config.yaml
tie_embeddings: false
init_std_qkv: 0.0434
optimizer: "muon_variant"
lr: 0.00666
beta1: 0.95
schedule: "wsd"
final_lr_fraction: 0.0
train_tokens: 155100000
Each number is 200 + 20 x the weight over its row's rms, rounded and kept within 0 to 999. Layers, rows and columns count from 0. The size before them is the row's rms in percent of the matrix's.

# up: layer 4 MLP up, 512x128, rms 0.0621, rows 117-143, columns 0-127
# down: layer 4 MLP down (transposed), 512x128, rms 0.0621, rows 117-143, columns 0-127
up117,109,198,177,158,172,195,181,183,160,222,182,259,227,247,189,176,192,214,228,195,215,197,224,176,184,225,230,185,167,246,208,202,207,170,177,220,183,202,183,214,183,198,180,207,188,199,170,238,208,166,197,206,183,198,171,200,234,198,193,219,201,173,182,220,232,195,171,213,185,204,188,199,196,201,170,199,216,197,168,191,193,231,202,198,168,220,199,163,204,175,217,239,215,236,204,194,206,209,213,213,196,190,176,189,191,219,165,196,197,192,202,202,191,198,185,218,202,198,203,220,199,184,174,221,212,189,191,205,223
down117,105,210,209,207,209,197,191,215,206,168,189,188,171,204,200,181,175,212,189,194,193,204,200,220,189,193,220,187,217,196,184,191,229,220,214,191,233,209,223,196,239,174,158,209,191,203,229,151,195,205,207,200,193,212,190,173,257,200,199,194,193,208,184,190,163,165,159,174,184,216,207,214,171,225,182,163,189,244,243,206,206,184,235,205,167,210,216,183,206,227,203,205,202,224,215,210,195,206,207,187,222,176,224,247,210,186,181,208,187,210,217,234,183,152,173,198,200,195,196,201,196,212,220,185,211,174,183,200,203
up118,090,204,201,206,176,216,183,160,191,165,189,190,204,204,201,223,226,227,203,233,201,210,172,201,224,201,201,184,215,165,202,185,183,193,161,201,202,196,201,208,185,202,147,219,229,202,207,237,210,209,229,195,175,164,188,193,248,173,187,203,183,217,151,179,185,196,194,195,227,214,244,212,202,204,186,200,221,199,184,207,196,207,210,187,168,183,158,212,212,203,216,188,244,220,218,175,188,227,215,205,219,217,206,230,199,200,209,252,201,189,219,210,162,179,202,219,178,239,209,204,185,202,191,185,198,195,206,185,193
down118,092,201,231,181,188,217,184,185,206,175,203,220,221,219,218,247,205,218,210,194,207,243,185,199,215,201,164,193,171,226,195,176,151,186,189,202,211,226,199,200,221,166,222,215,213,202,234,171,226,180,191,205,200,197,201,203,216,193,186,210,203,238,189,199,181,175,205,181,212,221,203,158,196,226,216,231,196,187,214,205,191,222,187,208,224,189,169,201,128,237,187,192,199,182,207,171,204,220,207,200,231,187,182,204,185,181,225,207,168,167,236,196,199,184,200,204,187,234,212,231,180,202,212,192,187,198,213,189,209
up119,103,208,196,221,184,203,181,194,188,167,196,227,223,179,199,204,194,214,180,206,200,216,190,215,197,206,246,222,180,200,204,192,201,165,179,197,201,216,182,186,184,208,160,170,228,229,202,194,195,158,177,191,193,211,207,171,221,186,200,201,164,221,173,221,205,185,171,154,231,180,173,189,197,194,208,205,227,223,199,185,196,249,207,198,214,244,200,214,200,196,232,233,224,198,194,216,208,177,214,217,217,198,177,203,195,207,193,216,166,167,203,182,227,170,175,247,202,206,201,180,205,208,194,210,218,151,215,218,230
down119,104,174,223,177,216,186,196,211,197,232,207,175,217,239,227,200,199,172,178,192,200,206,209,182,198,220,187,196,202,228,199,151,207,190,184,213,232,169,161,187,191,176,189,222,217,194,215,164,219,201,204,253,182,211,174,186,198,171,156,223,207,187,213,192,192,214,202,225,183,196,221,171,207,221,215,190,193,201,203,204,204,230,201,213,189,185,209,171,205,213,213,194,202,211,223,178,251,202,203,205,148,219,191,229,171,200,202,198,225,189,211,230,236,206,203,191,203,173,191,172,241,191,240,207,194,200,190,181,204
up120,114,187,233,193,195,211,215,178,230,171,198,200,186,179,169,213,175,206,187,174,207,192,216,189,175,237,195,200,259,202,184,205,185,231,171,204,214,196,221,215,194,203,172,213,223,198,178,184,214,186,245,214,206,180,183,215,184,198,194,196,166,217,200,191,190,199,181,223,216,194,210,181,192,224,213,164,170,207,168,186,182,188,197,216,202,209,212,214,192,229,205,195,209,169,190,240,188,226,215,162,165,219,226,187,205,177,204,195,179,212,226,191,188,165,183,222,186,224,186,206,240,213,239,230,178,171,183,180,210
down120,103,172,175,171,232,213,237,207,203,195,198,195,185,214,183,212,175,178,179,205,214,191,206,213,218,217,195,208,228,208,218,202,189,187,176,189,177,207,162,243,232,190,198,211,230,180,196,213,209,211,186,197,203,209,195,210,220,180,215,188,189,223,191,197,215,204,224,200,167,187,200,189,181,178,210,192,183,203,198,174,166,210,183,189,259,149,239,219,208,203,216,172,245,182,195,195,197,238,189,204,214,208,199,217,223,213,194,206,189,184,228,203,185,214,224,212,222,170,168,203,229,136,201,210,215,205,168,210,186
up121,109,201,185,201,172,193,190,158,207,169,170,193,217,184,192,213,210,176,185,210,190,200,206,170,216,166,197,142,191,207,224,214,201,199,231,173,208,228,209,188,231,230,186,227,208,224,170,186,163,201,216,160,169,217,179,220,219,230,238,196,161,189,193,214,198,204,195,226,221,210,233,241,232,224,207,199,227,211,200,188,179,182,187,198,157,180,176,225,207,187,207,219,201,212,215,202,170,198,207,212,180,194,198,220,181,181,183,195,203,177,183,203,200,230,216,201,211,221,180,173,204,188,195,214,216,198,217,225,218
down121,113,192,175,184,223,165,218,212,221,194,232,223,227,203,207,203,218,211,211,196,201,190,196,219,167,218,205,185,182,187,179,217,192,202,196,221,182,200,186,202,227,192,185,166,213,192,172,199,193,189,175,221,231,209,239,198,179,182,199,187,205,212,175,231,186,193,214,215,195,199,187,211,225,198,211,176,178,211,185,197,217,233,212,239,160,210,185,182,207,237,222,185,161,168,174,245,204,234,208,182,187,193,198,208,168,178,239,219,181,189,253,208,207,208,229,203,198,175,160,211,192,202,201,162,199,204,178,203,177
up122,090,165,226,179,196,189,201,191,198,222,224,172,173,239,187,223,201,160,222,174,208,190,216,201,201,202,191,197,176,203,214,214,219,192,197,231,174,184,205,247,218,206,199,194,152,191,218,194,197,196,197,243,227,181,203,189,220,197,188,235,261,205,216,198,215,185,202,184,256,170,215,193,153,187,198,203,181,192,194,187,189,222,238,197,167,203,203,217,205,203,192,182,197,201,200,187,220,194,228,234,209,189,206,191,195,187,223,185,217,232,198,224,225,195,228,206,190,196,206,237,212,194,209,212,185,206,173,169,205
down122,087,221,164,168,211,233,207,215,209,220,209,185,195,213,212,186,212,228,200,179,208,194,180,207,169,212,205,202,225,202,183,222,204,210,183,202,115,181,231,173,183,213,189,208,207,222,213,168,178,194,195,176,173,209,158,243,183,184,210,195,189,225,176,214,201,180,184,204,216,253,215,194,217,200,215,203,220,186,189,228,228,224,184,205,192,195,175,217,199,178,199,189,219,211,185,210,162,236,189,198,204,218,201,197,180,178,194,192,193,183,223,208,182,231,194,185,198,240,189,206,208,210,184,197,193,177,202,239,221
up123,106,199,218,211,220,212,200,190,225,171,227,174,178,198,218,166,168,216,215,190,252,174,204,195,163,183,210,228,181,206,193,196,184,213,188,184,215,206,208,179,219,225,201,212,203,211,211,204,153,213,236,181,170,162,212,226,205,198,237,163,227,157,196,192,206,202,176,243,209,178,214,189,219,200,162,196,178,220,199,185,179,208,203,226,206,234,195,218,162,198,165,175,206,192,238,218,185,191,179,206,212,195,234,199,209,188,195,188,193,191,232,187,204,211,206,204,231,206,189,201,198,196,235,180,210,181,204,211,187
down123,104,186,202,210,200,194,193,199,193,198,163,191,224,198,152,166,174,172,206,176,219,222,230,189,214,228,197,196,211,201,197,155,179,183,209,205,189,239,197,224,229,204,213,199,201,186,204,196,208,219,235,202,196,177,170,207,194,174,196,225,208,197,197,231,213,170,219,214,223,222,203,183,231,179,197,231,187,190,208,227,188,220,184,222,203,198,193,220,184,191,230,182,210,168,215,173,181,193,188,191,230,165,192,203,167,206,199,253,250,209,167,211,169,210,192,225,203,163,230,179,191,211,189,210,176,212,218,199,191
up124,086,197,223,197,213,175,214,201,193,185,217,161,210,219,181,238,205,170,208,191,183,144,214,207,205,190,189,197,217,182,202,205,241,194,211,196,172,204,209,242,237,190,165,193,194,246,207,193,191,222,199,219,210,199,194,235,225,186,200,213,200,207,206,207,234,192,217,188,222,214,206,175,176,188,190,201,217,212,201,201,192,231,203,219,210,213,226,160,192,184,208,182,210,208,181,196,226,176,199,220,229,174,233,168,219,202,220,172,189,160,173,216,171,214,234,217,178,232,171,214,212,184,208,181,181,232,214,198,213
down124,089,210,156,167,186,206,193,203,188,225,190,195,206,219,173,201,197,230,201,209,239,214,200,189,192,218,226,227,185,232,204,218,179,182,180,206,152,177,238,204,143,213,184,217,184,203,197,201,209,206,189,186,178,177,157,217,177,219,191,224,199,194,194,235,215,197,213,198,236,191,217,208,198,214,210,196,186,178,158,223,221,228,184,192,153,196,170,223,210,198,171,188,185,197,183,199,216,243,197,188,173,190,195,203,209,214,175,223,189,223,173,224,227,216,202,194,194,216,232,179,223,194,210,223,182,185,196,196,207
up125,112,238,185,250,194,199,194,201,174,208,193,199,193,186,213,156,164,175,181,200,205,208,179,184,189,201,199,211,196,168,215,201,247,195,167,208,202,216,221,223,182,199,259,186,207,194,184,173,193,204,223,206,195,193,186,219,187,199,205,207,223,164,158,197,225,178,239,191,222,216,207,197,209,206,210,211,230,192,202,206,234,214,213,174,211,222,170,166,148,186,176,208,212,235,231,216,219,199,194,184,248,204,186,169,187,180,193,176,192,211,220,203,227,204,195,191,201,209,205,198,210,173,201,188,214,189,188,208,191
down125,110,247,197,201,186,197,233,207,184,173,210,209,222,195,206,205,216,223,203,216,226,199,195,208,224,178,237,208,183,231,196,194,179,201,207,186,185,157,170,224,158,179,198,202,221,197,219,198,213,184,192,175,195,192,192,204,205,189,234,188,212,194,186,200,198,238,202,200,168,188,208,236,173,234,171,208,215,230,187,171,197,186,243,190,206,186,224,196,187,159,228,210,225,175,176,209,198,188,197,212,198,205,201,204,204,194,193,220,176,182,217,230,162,143,178,214,165,212,188,232,206,197,197,208,232,236,193,196,208
up126,090,185,242,191,197,221,200,171,224,195,205,188,193,207,169,209,185,198,215,213,195,211,222,181,194,214,221,210,182,184,171,165,201,175,201,233,164,228,218,214,212,227,215,198,180,154,202,185,176,203,214,248,207,227,225,221,209,203,186,224,173,214,199,210,218,221,210,180,200,213,203,187,202,224,180,221,213,207,178,232,211,186,223,216,199,201,214,220,196,229,196,188,180,240,190,214,213,185,191,214,181,197,203,219,209,234,219,193,236,177,175,193,179,173,186,190,164,164,217,190,179,196,166,178,223,202,193,154,162
down126,095,216,177,187,173,211,186,224,205,200,187,225,174,205,230,173,206,160,201,239,190,174,200,189,218,227,236,206,198,206,215,219,171,211,178,170,194,183,230,194,197,200,216,202,223,248,219,209,222,178,160,212,185,208,224,204,170,167,180,216,214,164,195,167,227,218,214,218,187,186,183,189,200,202,194,199,229,199,237,206,189,184,194,214,202,186,205,210,186,222,186,203,186,182,221,226,198,196,204,205,173,206,185,217,206,178,211,202,216,194,197,168,215,186,217,214,121,170,195,210,206,195,201,189,219,174,205,233,217
up127,088,186,221,199,201,206,187,156,182,215,174,171,196,177,199,218,199,201,229,219,219,189,211,218,197,215,212,204,171,222,224,205,202,160,234,172,182,243,183,198,177,212,226,209,179,231,175,232,169,201,198,190,188,192,181,196,198,204,217,195,239,200,163,185,166,162,226,235,200,180,215,202,209,183,221,189,208,194,214,228,214,193,192,204,194,181,201,172,202,208,240,173,202,218,227,178,216,198,243,235,176,193,187,197,220,173,223,192,196,219,229,194,205,169,188,181,228,201,199,187,197,226,173,225,187,192,192,186,228
down127,094,217,171,190,224,195,201,175,245,176,218,237,188,196,193,165,234,196,166,191,182,214,222,166,202,208,224,185,175,231,204,174,177,220,189,202,203,219,220,217,213,201,175,170,200,225,201,201,202,172,179,222,200,183,243,238,161,224,200,180,221,222,236,199,193,204,183,175,200,201,208,193,228,197,199,205,191,216,185,198,172,192,188,205,191,210,160,196,198,200,197,197,223,194,199,168,207,208,215,200,154,206,177,205,191,229,237,212,225,191,224,194,199,188,180,199,212,167,203,202,234,191,192,233,172,220,164,221,185
up128,092,194,190,203,192,219,189,182,210,193,198,202,186,167,212,172,233,191,172,229,173,213,210,167,198,198,207,205,216,148,192,211,220,224,213,189,208,176,212,211,168,208,184,208,207,202,178,231,185,182,207,175,204,209,137,221,233,212,182,189,200,221,190,220,225,203,163,233,157,194,172,195,201,220,232,199,174,222,197,197,177,189,214,207,184,204,197,165,197,202,170,204,198,219,186,177,204,183,206,188,189,222,227,214,195,228,225,193,213,168,210,216,172,230,202,210,229,183,228,181,219,193,203,170,220,183,231,205,162
down128,092,197,176,220,197,218,177,230,251,211,208,216,207,195,199,226,199,181,204,181,228,249,190,211,188,201,196,241,172,181,193,230,199,199,175,188,197,210,208,214,207,200,175,220,185,175,203,191,184,204,198,205,160,237,191,191,188,191,173,197,221,195,192,220,213,216,176,190,226,207,175,223,195,172,174,193,174,164,199,215,249,240,187,192,207,179,216,220,185,209,179,197,185,236,168,194,182,171,206,213,190,221,197,150,177,202,215,196,200,195,212,213,220,190,201,202,208,216,180,188,236,206,193,193,196,166,249,180,219
up129,087,225,192,235,228,217,173,192,231,224,209,189,141,198,213,204,213,174,178,193,211,216,221,199,181,178,213,215,202,196,201,209,195,205,202,198,193,206,189,211,224,168,203,197,218,197,163,206,213,199,189,188,223,190,206,201,198,234,186,190,216,170,246,184,148,182,200,210,186,212,157,215,177,185,248,212,212,171,187,226,209,150,223,209,204,228,228,223,208,213,214,206,198,207,233,198,235,191,184,170,239,214,182,216,185,199,203,202,200,167,205,209,220,199,165,190,203,205,172,214,200,192,170,179,215,214,206,222,188
down129,093,189,189,179,182,201,226,213,179,178,205,215,209,187,188,191,175,230,222,167,231,188,162,201,191,192,194,183,215,241,203,215,220,197,237,217,198,220,213,189,169,223,212,192,188,204,246,195,182,198,212,202,180,207,162,218,208,181,207,205,197,194,190,235,210,214,196,188,218,174,216,208,205,224,200,174,218,246,199,170,185,233,181,196,210,167,190,169,218,154,172,198,191,191,182,170,203,241,222,230,213,189,196,163,183,194,192,216,188,223,216,189,165,230,208,200,162,215,234,194,212,208,222,213,189,190,200,224,196
up130,092,191,203,175,179,198,181,185,197,187,185,261,206,184,196,175,204,192,192,190,225,192,217,243,176,200,171,194,201,193,207,224,185,206,193,220,152,204,164,189,148,188,188,214,216,192,195,215,210,181,172,216,206,190,187,219,243,222,186,210,169,229,165,231,246,228,196,207,218,222,193,177,198,188,179,193,207,227,216,206,222,206,183,214,209,234,211,212,206,215,164,189,226,196,187,228,204,184,209,183,198,217,169,211,218,212,195,209,218,194,243,168,204,197,184,224,195,203,186,189,190,171,205,192,225,229,220,197,217
down130,090,193,226,201,210,241,209,203,231,216,173,163,179,239,172,254,210,231,193,209,175,186,201,180,234,195,227,212,210,177,198,190,216,211,203,187,188,213,210,204,178,178,199,205,196,235,214,175,172,195,231,174,168,205,245,172,217,218,194,253,218,182,214,212,198,193,180,227,186,192,208,208,213,204,210,208,195,187,193,179,178,187,184,178,177,189,182,203,168,226,220,194,214,189,186,227,187,195,181,161,189,205,222,205,153,194,209,186,212,183,171,180,212,175,195,185,183,199,182,191,190,202,215,217,203,237,190,187,226
up131,101,211,185,186,205,193,213,175,216,216,193,206,173,194,183,200,209,205,202,231,194,214,227,203,185,210,229,165,194,174,205,222,199,189,221,233,244,199,159,208,225,181,174,226,220,199,214,204,184,224,183,237,187,198,179,203,209,183,228,222,207,205,213,218,185,189,239,167,190,218,203,178,207,155,171,206,212,173,200,220,211,177,197,215,204,194,174,188,223,210,164,180,170,207,232,212,193,173,201,184,238,207,195,176,170,182,169,204,188,174,184,183,215,172,209,203,167,217,211,236,203,195,210,209,221,152,178,198,177
down131,099,192,189,191,219,193,192,182,207,166,187,187,191,190,188,198,184,193,219,222,169,183,198,193,173,237,217,182,185,179,247,180,197,168,170,187,198,183,225,202,223,214,179,232,215,233,204,199,199,247,196,211,225,191,189,204,195,219,204,212,227,186,182,208,228,211,217,177,216,185,279,203,198,229,197,198,202,160,172,199,169,200,204,219,201,178,210,192,178,181,144,173,201,202,189,201,213,199,189,227,186,200,181,193,211,205,227,202,237,189,225,177,220,203,220,213,216,202,197,197,208,195,221,223,167,176,217,191,202
up132,104,218,202,176,216,177,196,208,219,229,179,227,181,164,218,188,208,178,151,234,226,204,202,201,170,181,135,183,203,209,209,224,237,212,198,183,182,153,211,232,213,176,219,210,163,202,207,222,188,216,198,229,229,179,202,201,179,216,191,198,189,206,209,210,184,192,198,187,202,208,195,193,188,201,228,214,206,205,171,210,192,215,210,163,220,232,229,209,162,219,206,190,207,220,213,181,188,224,201,224,204,204,215,175,196,180,203,192,189,214,206,192,198,148,207,220,206,206,187,252,217,224,194,194,183,203,181,176,209
down132,103,168,168,203,178,191,220,212,192,215,189,184,240,213,158,157,224,208,209,169,161,191,193,188,217,218,220,195,214,205,212,228,201,181,199,241,208,169,213,204,201,230,199,198,223,174,195,148,226,183,213,198,188,212,246,193,212,177,226,193,226,213,237,201,210,221,217,198,203,214,178,224,207,202,205,226,197,229,191,184,190,159,198,168,227,188,159,180,176,225,207,176,228,182,212,194,223,212,191,217,216,203,199,196,182,203,177,183,183,210,196,185,214,194,194,202,184,200,234,200,223,206,201,197,158,186,198,178,181
up133,097,219,202,226,197,221,202,220,185,181,186,202,210,222,183,221,167,201,189,222,193,201,220,205,161,226,170,197,191,176,241,187,224,190,203,234,197,218,200,203,216,183,211,212,185,223,177,201,193,213,175,178,234,154,214,185,225,204,203,186,204,184,218,204,190,185,180,161,204,177,193,149,187,201,199,227,189,206,195,179,190,211,210,180,182,225,179,211,235,192,185,157,202,188,234,183,165,240,212,203,193,174,199,205,219,186,207,193,199,230,171,216,190,187,237,197,219,241,188,207,229,194,160,204,211,204,173,225,191
down133,096,165,196,207,194,155,204,210,202,188,204,181,232,186,276,186,204,185,198,202,207,194,180,155,214,226,197,186,182,203,199,215,265,206,212,233,223,204,214,182,192,205,238,225,188,177,197,197,204,225,168,221,229,229,184,221,206,190,203,176,220,232,194,153,214,209,206,226,202,236,175,187,178,214,224,195,206,185,187,209,201,231,216,183,213,193,194,197,202,205,183,207,202,199,179,199,190,190,236,194,178,215,171,209,197,219,169,202,188,204,196,179,188,218,181,191,205,193,217,209,200,205,176,185,198,175,181,174,174
up134,102,191,184,198,192,184,215,157,205,193,173,196,211,178,208,230,198,185,222,215,189,226,192,215,176,167,202,170,212,222,198,230,246,232,157,135,203,198,219,222,211,202,199,180,198,208,216,158,204,179,208,204,168,220,218,190,198,234,199,197,204,190,224,162,188,210,200,215,200,181,205,213,186,230,205,210,192,193,177,212,177,229,226,222,203,203,221,205,198,206,234,192,213,130,204,223,211,186,186,202,193,174,205,205,193,190,226,210,200,164,195,214,195,176,213,179,218,207,199,214,218,216,230,209,199,196,171,202,174
down134,098,212,202,206,176,177,250,189,165,202,188,206,185,208,208,227,173,200,192,158,224,197,194,195,220,199,206,216,206,214,206,222,221,166,211,214,199,185,144,183,180,217,210,195,174,188,184,208,224,216,198,184,229,207,231,189,213,195,205,180,202,224,181,197,183,177,219,196,178,206,217,175,222,175,203,159,218,193,210,197,193,180,175,183,199,210,209,244,195,188,179,182,231,241,185,224,174,194,218,194,205,189,224,239,213,227,169,198,215,199,211,220,177,195,223,179,201,170,234,187,195,148,196,216,225,188,219,205,183
up135,106,174,171,156,203,173,193,210,223,217,222,210,204,226,211,208,202,157,202,204,205,189,179,181,165,204,191,202,195,239,237,160,218,165,187,213,185,208,202,223,208,193,222,209,222,182,184,200,209,188,200,227,230,154,202,229,168,164,225,194,179,205,232,231,199,218,189,213,182,184,179,219,188,206,191,194,194,191,241,198,196,186,197,178,202,207,190,188,189,200,181,205,215,222,209,192,195,193,195,193,235,205,215,227,221,242,208,184,170,197,201,183,221,207,249,194,204,212,212,218,176,201,193,249,161,204,215,214,186
down135,104,219,200,187,219,211,178,208,196,216,211,253,187,165,189,197,208,182,240,185,220,239,181,212,188,170,176,210,187,195,201,229,201,226,222,200,163,181,175,200,220,183,179,166,209,197,219,222,167,184,215,202,214,225,178,173,176,192,231,197,190,168,223,196,195,207,185,203,220,180,170,204,216,191,197,186,189,173,234,211,204,211,199,203,183,216,190,211,192,210,237,168,217,235,220,171,224,170,205,206,210,199,205,197,193,202,225,257,173,195,184,198,195,181,208,178,197,191,153,207,206,232,205,187,214,175,185,173,197
up136,103,165,177,181,220,224,181,224,216,191,175,178,182,168,184,193,199,211,216,172,199,197,198,233,187,192,233,136,215,201,190,179,173,191,197,187,196,228,168,202,225,208,222,220,207,201,201,217,181,215,227,222,188,187,150,216,184,183,197,231,209,209,185,185,196,216,194,210,216,171,219,225,180,200,208,196,163,211,189,205,184,179,187,208,212,196,190,228,258,202,205,197,214,190,183,171,199,229,172,201,220,192,221,226,231,226,183,214,199,228,210,229,179,195,196,154,226,220,204,183,212,211,189,173,198,215,205,189,199
down136,102,186,197,195,192,178,210,164,178,219,170,202,209,219,236,157,195,183,223,211,181,206,216,220,217,188,206,193,208,222,192,262,198,239,198,212,213,208,182,184,195,228,212,188,196,208,222,192,225,186,201,211,215,209,221,224,158,198,208,231,203,206,227,183,201,208,183,179,197,206,206,164,177,211,179,232,223,223,181,190,193,219,184,209,267,208,206,160,152,191,216,169,172,179,202,219,184,185,201,210,187,190,196,174,171,220,216,200,203,214,204,174,212,226,185,199,214,190,200,213,200,193,218,197,176,195,207,175,167
up137,099,179,194,178,168,225,193,202,212,209,202,213,202,243,189,192,198,174,237,189,182,198,205,213,233,178,188,155,170,199,212,204,193,212,237,245,187,187,185,198,197,227,182,206,194,194,216,176,200,175,219,206,193,217,211,217,224,225,203,199,227,215,156,171,233,178,193,191,189,190,235,194,178,177,190,191,218,192,180,229,193,219,190,187,197,189,188,213,212,222,222,193,213,211,208,200,187,181,279,202,227,198,202,195,247,181,184,175,196,215,168,198,208,180,197,197,218,204,205,199,168,207,214,218,187,188,177,163,206
down137,100,208,205,224,204,213,219,167,220,194,191,175,173,197,223,211,200,188,203,214,264,215,204,170,198,181,203,184,188,203,222,217,204,210,185,194,201,173,158,224,195,212,196,171,227,189,218,204,210,195,247,204,213,199,180,193,218,211,219,188,192,208,190,188,187,218,186,214,212,193,215,220,206,166,215,199,193,193,190,181,265,204,208,238,193,200,200,167,173,192,257,176,202,216,183,201,168,194,206,176,162,203,198,215,184,222,205,200,206,192,196,173,213,226,191,184,182,190,190,157,162,219,179,184,190,245,198,203,216
up138,096,201,186,197,205,198,201,209,163,257,221,170,172,198,186,206,178,162,167,194,211,221,178,214,193,210,178,196,191,215,182,196,196,210,219,197,238,187,209,189,238,238,219,186,189,198,217,165,212,187,197,201,189,208,200,233,185,188,210,213,195,206,210,196,198,191,178,183,223,210,208,198,181,232,207,214,198,205,199,152,207,229,220,137,253,229,217,218,199,196,206,183,189,210,207,197,218,220,219,173,163,187,224,170,197,227,197,166,201,188,202,208,173,189,208,184,174,189,183,205,192,221,199,172,201,175,240,198,189
down138,101,186,216,162,218,199,170,193,187,217,131,198,175,184,238,196,186,195,205,171,172,219,190,201,212,229,192,214,203,194,183,189,193,208,212,218,216,187,265,205,183,175,198,199,192,202,199,195,221,204,191,189,207,226,195,188,181,247,157,193,174,216,231,193,184,205,193,175,171,212,184,179,174,223,201,163,192,197,197,218,213,232,221,215,235,179,203,218,194,208,204,198,219,219,196,188,212,215,212,222,240,216,220,222,214,223,172,217,207,163,179,193,178,195,223,191,182,192,213,225,200,182,182,181,192,199,214,223,215
up139,099,179,233,144,196,173,197,200,192,217,203,196,195,196,182,200,232,200,209,185,190,199,204,194,161,202,194,198,248,201,248,191,212,216,208,238,204,193,215,217,197,200,178,234,221,231,206,182,202,163,199,199,192,216,221,199,177,229,212,181,186,239,187,252,191,199,201,221,219,164,195,183,194,191,203,189,207,223,212,185,174,178,194,194,183,217,233,195,232,179,171,221,187,206,193,186,201,184,223,146,182,201,204,207,208,168,201,178,154,183,185,212,186,217,223,219,185,189,204,189,193,199,206,193,174,184,206,182,163
down139,100,177,216,216,204,207,188,189,239,200,185,174,203,179,152,170,189,180,186,212,223,235,234,178,177,228,207,217,201,186,195,192,183,202,207,185,223,172,188,205,224,197,173,182,182,181,200,179,185,198,183,194,219,196,180,212,184,187,246,204,212,199,190,191,211,220,180,241,201,234,239,197,187,222,229,154,166,201,197,170,218,189,207,166,204,169,185,204,170,205,226,211,188,174,213,208,217,218,203,236,205,212,203,204,226,210,208,202,187,214,235,199,237,217,197,208,206,210,183,223,192,189,216,156,189,185,223,198,237
up140,096,235,149,201,224,205,189,166,204,216,238,208,179,205,204,210,183,211,186,228,212,160,183,208,193,223,178,206,193,195,212,227,218,191,178,204,178,208,173,213,173,213,227,211,214,214,212,167,213,213,231,192,218,223,225,197,190,199,252,202,189,175,178,223,176,208,210,189,212,191,134,204,225,221,208,213,181,235,187,208,217,204,185,227,225,207,220,178,166,206,216,217,194,204,206,208,215,182,202,222,218,140,215,209,191,187,201,170,193,185,196,177,196,199,206,192,174,208,188,213,188,194,183,207,212,242,196,190,188
down140,095,199,203,191,151,193,214,217,213,228,186,220,167,210,207,202,223,183,208,175,169,224,218,227,213,197,191,190,183,222,202,256,171,208,188,216,199,204,221,185,191,204,190,224,155,198,199,228,195,216,192,183,200,195,256,198,190,187,205,222,161,183,218,207,196,191,219,216,224,155,189,199,197,174,245,208,200,201,192,179,174,200,189,225,200,201,178,204,217,193,161,159,170,209,182,170,202,195,200,192,177,215,189,232,219,207,213,235,195,202,192,216,151,207,193,216,231,187,184,194,211,184,204,204,184,211,221,188,171
up141,105,192,162,207,200,183,234,210,206,224,195,174,222,190,227,211,223,187,191,198,184,209,165,201,169,174,219,240,239,217,185,195,209,197,207,169,243,240,182,188,201,232,194,191,180,192,191,189,204,188,183,220,166,180,185,231,223,211,179,214,192,209,210,210,206,203,233,185,190,197,236,150,184,192,206,192,238,189,226,217,203,196,189,167,215,229,205,179,190,185,176,181,194,205,191,191,229,146,208,189,188,203,217,201,201,217,193,194,191,213,201,162,236,165,190,211,231,198,224,196,193,203,197,210,168,193,212,213,181
down141,102,166,222,188,195,181,203,216,215,177,248,200,234,218,165,194,202,203,222,206,196,221,245,229,207,207,211,199,215,172,210,230,237,200,209,187,189,185,189,191,259,177,192,201,184,180,181,228,180,180,225,174,215,174,249,215,198,166,207,216,202,190,198,213,209,186,186,228,217,226,183,221,227,157,178,196,161,189,199,204,196,208,211,194,203,199,185,199,191,196,196,216,181,205,200,207,210,210,193,194,194,187,171,208,175,214,205,229,165,219,173,195,142,186,211,195,206,233,173,205,182,217,198,195,209,189,218,187,190
up142,102,160,217,220,191,220,198,191,187,206,188,181,221,227,203,187,218,200,209,194,238,233,210,181,168,209,165,194,198,193,208,238,195,190,200,214,219,208,197,209,199,212,194,182,193,180,210,190,207,196,207,210,212,177,154,197,225,182,226,237,237,174,203,188,182,203,191,213,162,189,203,158,205,192,194,177,222,174,200,218,201,199,205,209,197,216,173,182,177,231,143,180,192,237,197,211,203,168,209,187,223,234,185,187,184,166,207,197,154,204,216,184,207,197,166,201,240,192,207,224,216,200,188,201,238,162,209,204,210
down142,100,200,210,212,182,196,195,201,186,148,216,206,267,206,198,204,198,225,221,202,187,192,226,219,176,192,204,212,195,217,212,198,192,208,223,219,198,208,206,205,182,225,217,166,207,200,203,207,199,229,235,213,191,188,209,173,224,223,202,213,229,188,201,191,228,195,203,139,166,179,206,187,198,224,175,221,216,194,162,185,198,226,228,184,219,204,164,227,178,203,185,183,172,199,174,153,197,200,181,221,199,223,181,227,204,216,198,201,201,226,210,163,184,212,193,189,214,192,218,190,194,238,223,185,202,194,156,177,182
up143,102,208,184,208,204,188,194,248,197,209,202,224,228,234,227,173,192,192,207,234,203,196,226,212,171,215,183,199,232,209,213,173,177,181,192,213,199,227,210,213,180,192,194,172,177,191,152,192,234,162,190,175,229,159,204,185,166,201,228,210,193,211,219,176,212,203,208,207,187,217,201,168,225,229,207,246,212,192,204,197,183,204,190,173,152,218,204,168,182,175,192,218,192,187,218,212,182,194,183,217,215,189,231,180,192,220,219,171,198,219,207,215,209,183,189,186,170,228,183,200,227,221,199,232,188,199,183,194,196
down143,100,170,180,197,167,199,174,211,180,205,207,191,189,179,201,184,185,190,151,236,200,198,152,212,240,203,207,205,209,193,227,214,207,206,192,208,202,209,196,227,174,180,206,204,216,222,213,204,238,185,209,182,170,226,181,202,176,208,218,249,166,187,194,211,169,219,241,198,223,210,195,185,183,211,187,200,186,176,214,214,166,203,190,211,186,224,198,233,212,174,213,209,224,194,194,153,194,180,201,218,193,181,162,190,199,208,226,201,205,234,199,208,238,250,157,199,223,186,192,182,198,196,214,203,206,219,213,184,192